Part of a small language model's weights.
Size: 16 layers, width 384, 12 heads of 32 (1 for keys and values), MLP 1536 GELU, vocabulary 4096, 25.6M parameters.
Architecture: LayerNorm before each block, capped logits.
Each number is 500 + 25 x the weight over its row's rms, rounded and kept within 0 to 999. Layers, rows and columns count from 0. Numbers have three digits each. The size before them is the row's rms in percent of the matrix's.

# layer 9 attention key, 32x384, rms 0.087, rows 0-31, columns 0-31
061:481512451475513522476498501508495462499497476527514576554478505470488496453558502476457512520486
055:515481544492503512462546492514507451450490504481504520542482540537470521534520541486521472493483
056:532527498504478464532481526484538486489469501486524512477451465490509501500503470483500497457481
079:525497478459451498503498502491539495499486493464480562542465499507488509522504487495465488488518
069:521487516527467505482521494489530526550480439476485508502522443447476481517485512465466495524519
086:496468479506475477508522491475508521477503529535510446494517457537490474525459526474533531509514
084:439529470494519492469495450515471516501520543538503485544503477478479466486520491481535514497479
076:491517495530479463520486503468524460526492515479518534481478523534519481481546482527494496506452
097:496476509485493470507469502450483504545537504517481531509482514521497543480459461504496503494490
105:487451519495522511492457513486511484508472484506482494497486489510527479541537511510515536468519
125:503495514496532504455461492468482506523513506496542478503490491553517499513481483476500520502505
119:442506539482476508493488481532478496522482480433511497524504484496504507490457543514430489521510
128:530501519470533448527517523423532500512481515482528469487510512512497530495503523519505482549481
118:497480510534478455464486503498528549499501521521539529483455507508509526557511464521485525501536
134:452507535463538472437487479501516535500515503471504494469531505502526511524547465455546477494468
133:465492492484501512488444534474502504558512510524534520492500491481529482538493506483506470496533
060:487524511492513510496497496442477455508486484506504483486537501477520519478496517488529454503464
066:512480495507505512511512539562504505500493532502525495519474520548468472482509517480487514444486
067:513503527535513476473506482495471498539539495514497493527505509537536493501553513499516450558458
076:484485502469507489567482481520469537491543523545522496511505487520507493483517468492460472563523
068:502498476499489530480504475505523494480481493496497542500475541485506488503529486454505539513511
076:514488490513431483498482486519499459514514515482486531514469483437510517522501459509463479497467
087:521487485489468487499466502492512511465517505571469487493512547495521538493456503550492499481501
088:512498576511518521474490499506440447548507509530488533514536518497510455479514482505563502523478
101:483501487505528489513531481495483498509537498529529489456534529530505489469484515485498512530510
102:516441478480538532524549523492565455507508492496483503512516495530482512484529475498464453503487
112:458494515526489466490452499542494532520510461477467493462481503476544490487457510527531492473512
119:444528520498494483472485509466490513473508483513506534495493524506529486518518454487486504519502
134:485473486473472496527496480467502502480500506552496557519476496556494515471508523551493479517483
130:519482537515466549472505467517494469497477471476544484540513457491521505492452513520496492484539
128:497535507522514485518504512485454486492517480465500500495518517510524496476545480497499514519453
141:477542477508510442504486504493519543519495487501516513480489497491500497510502489501536498493483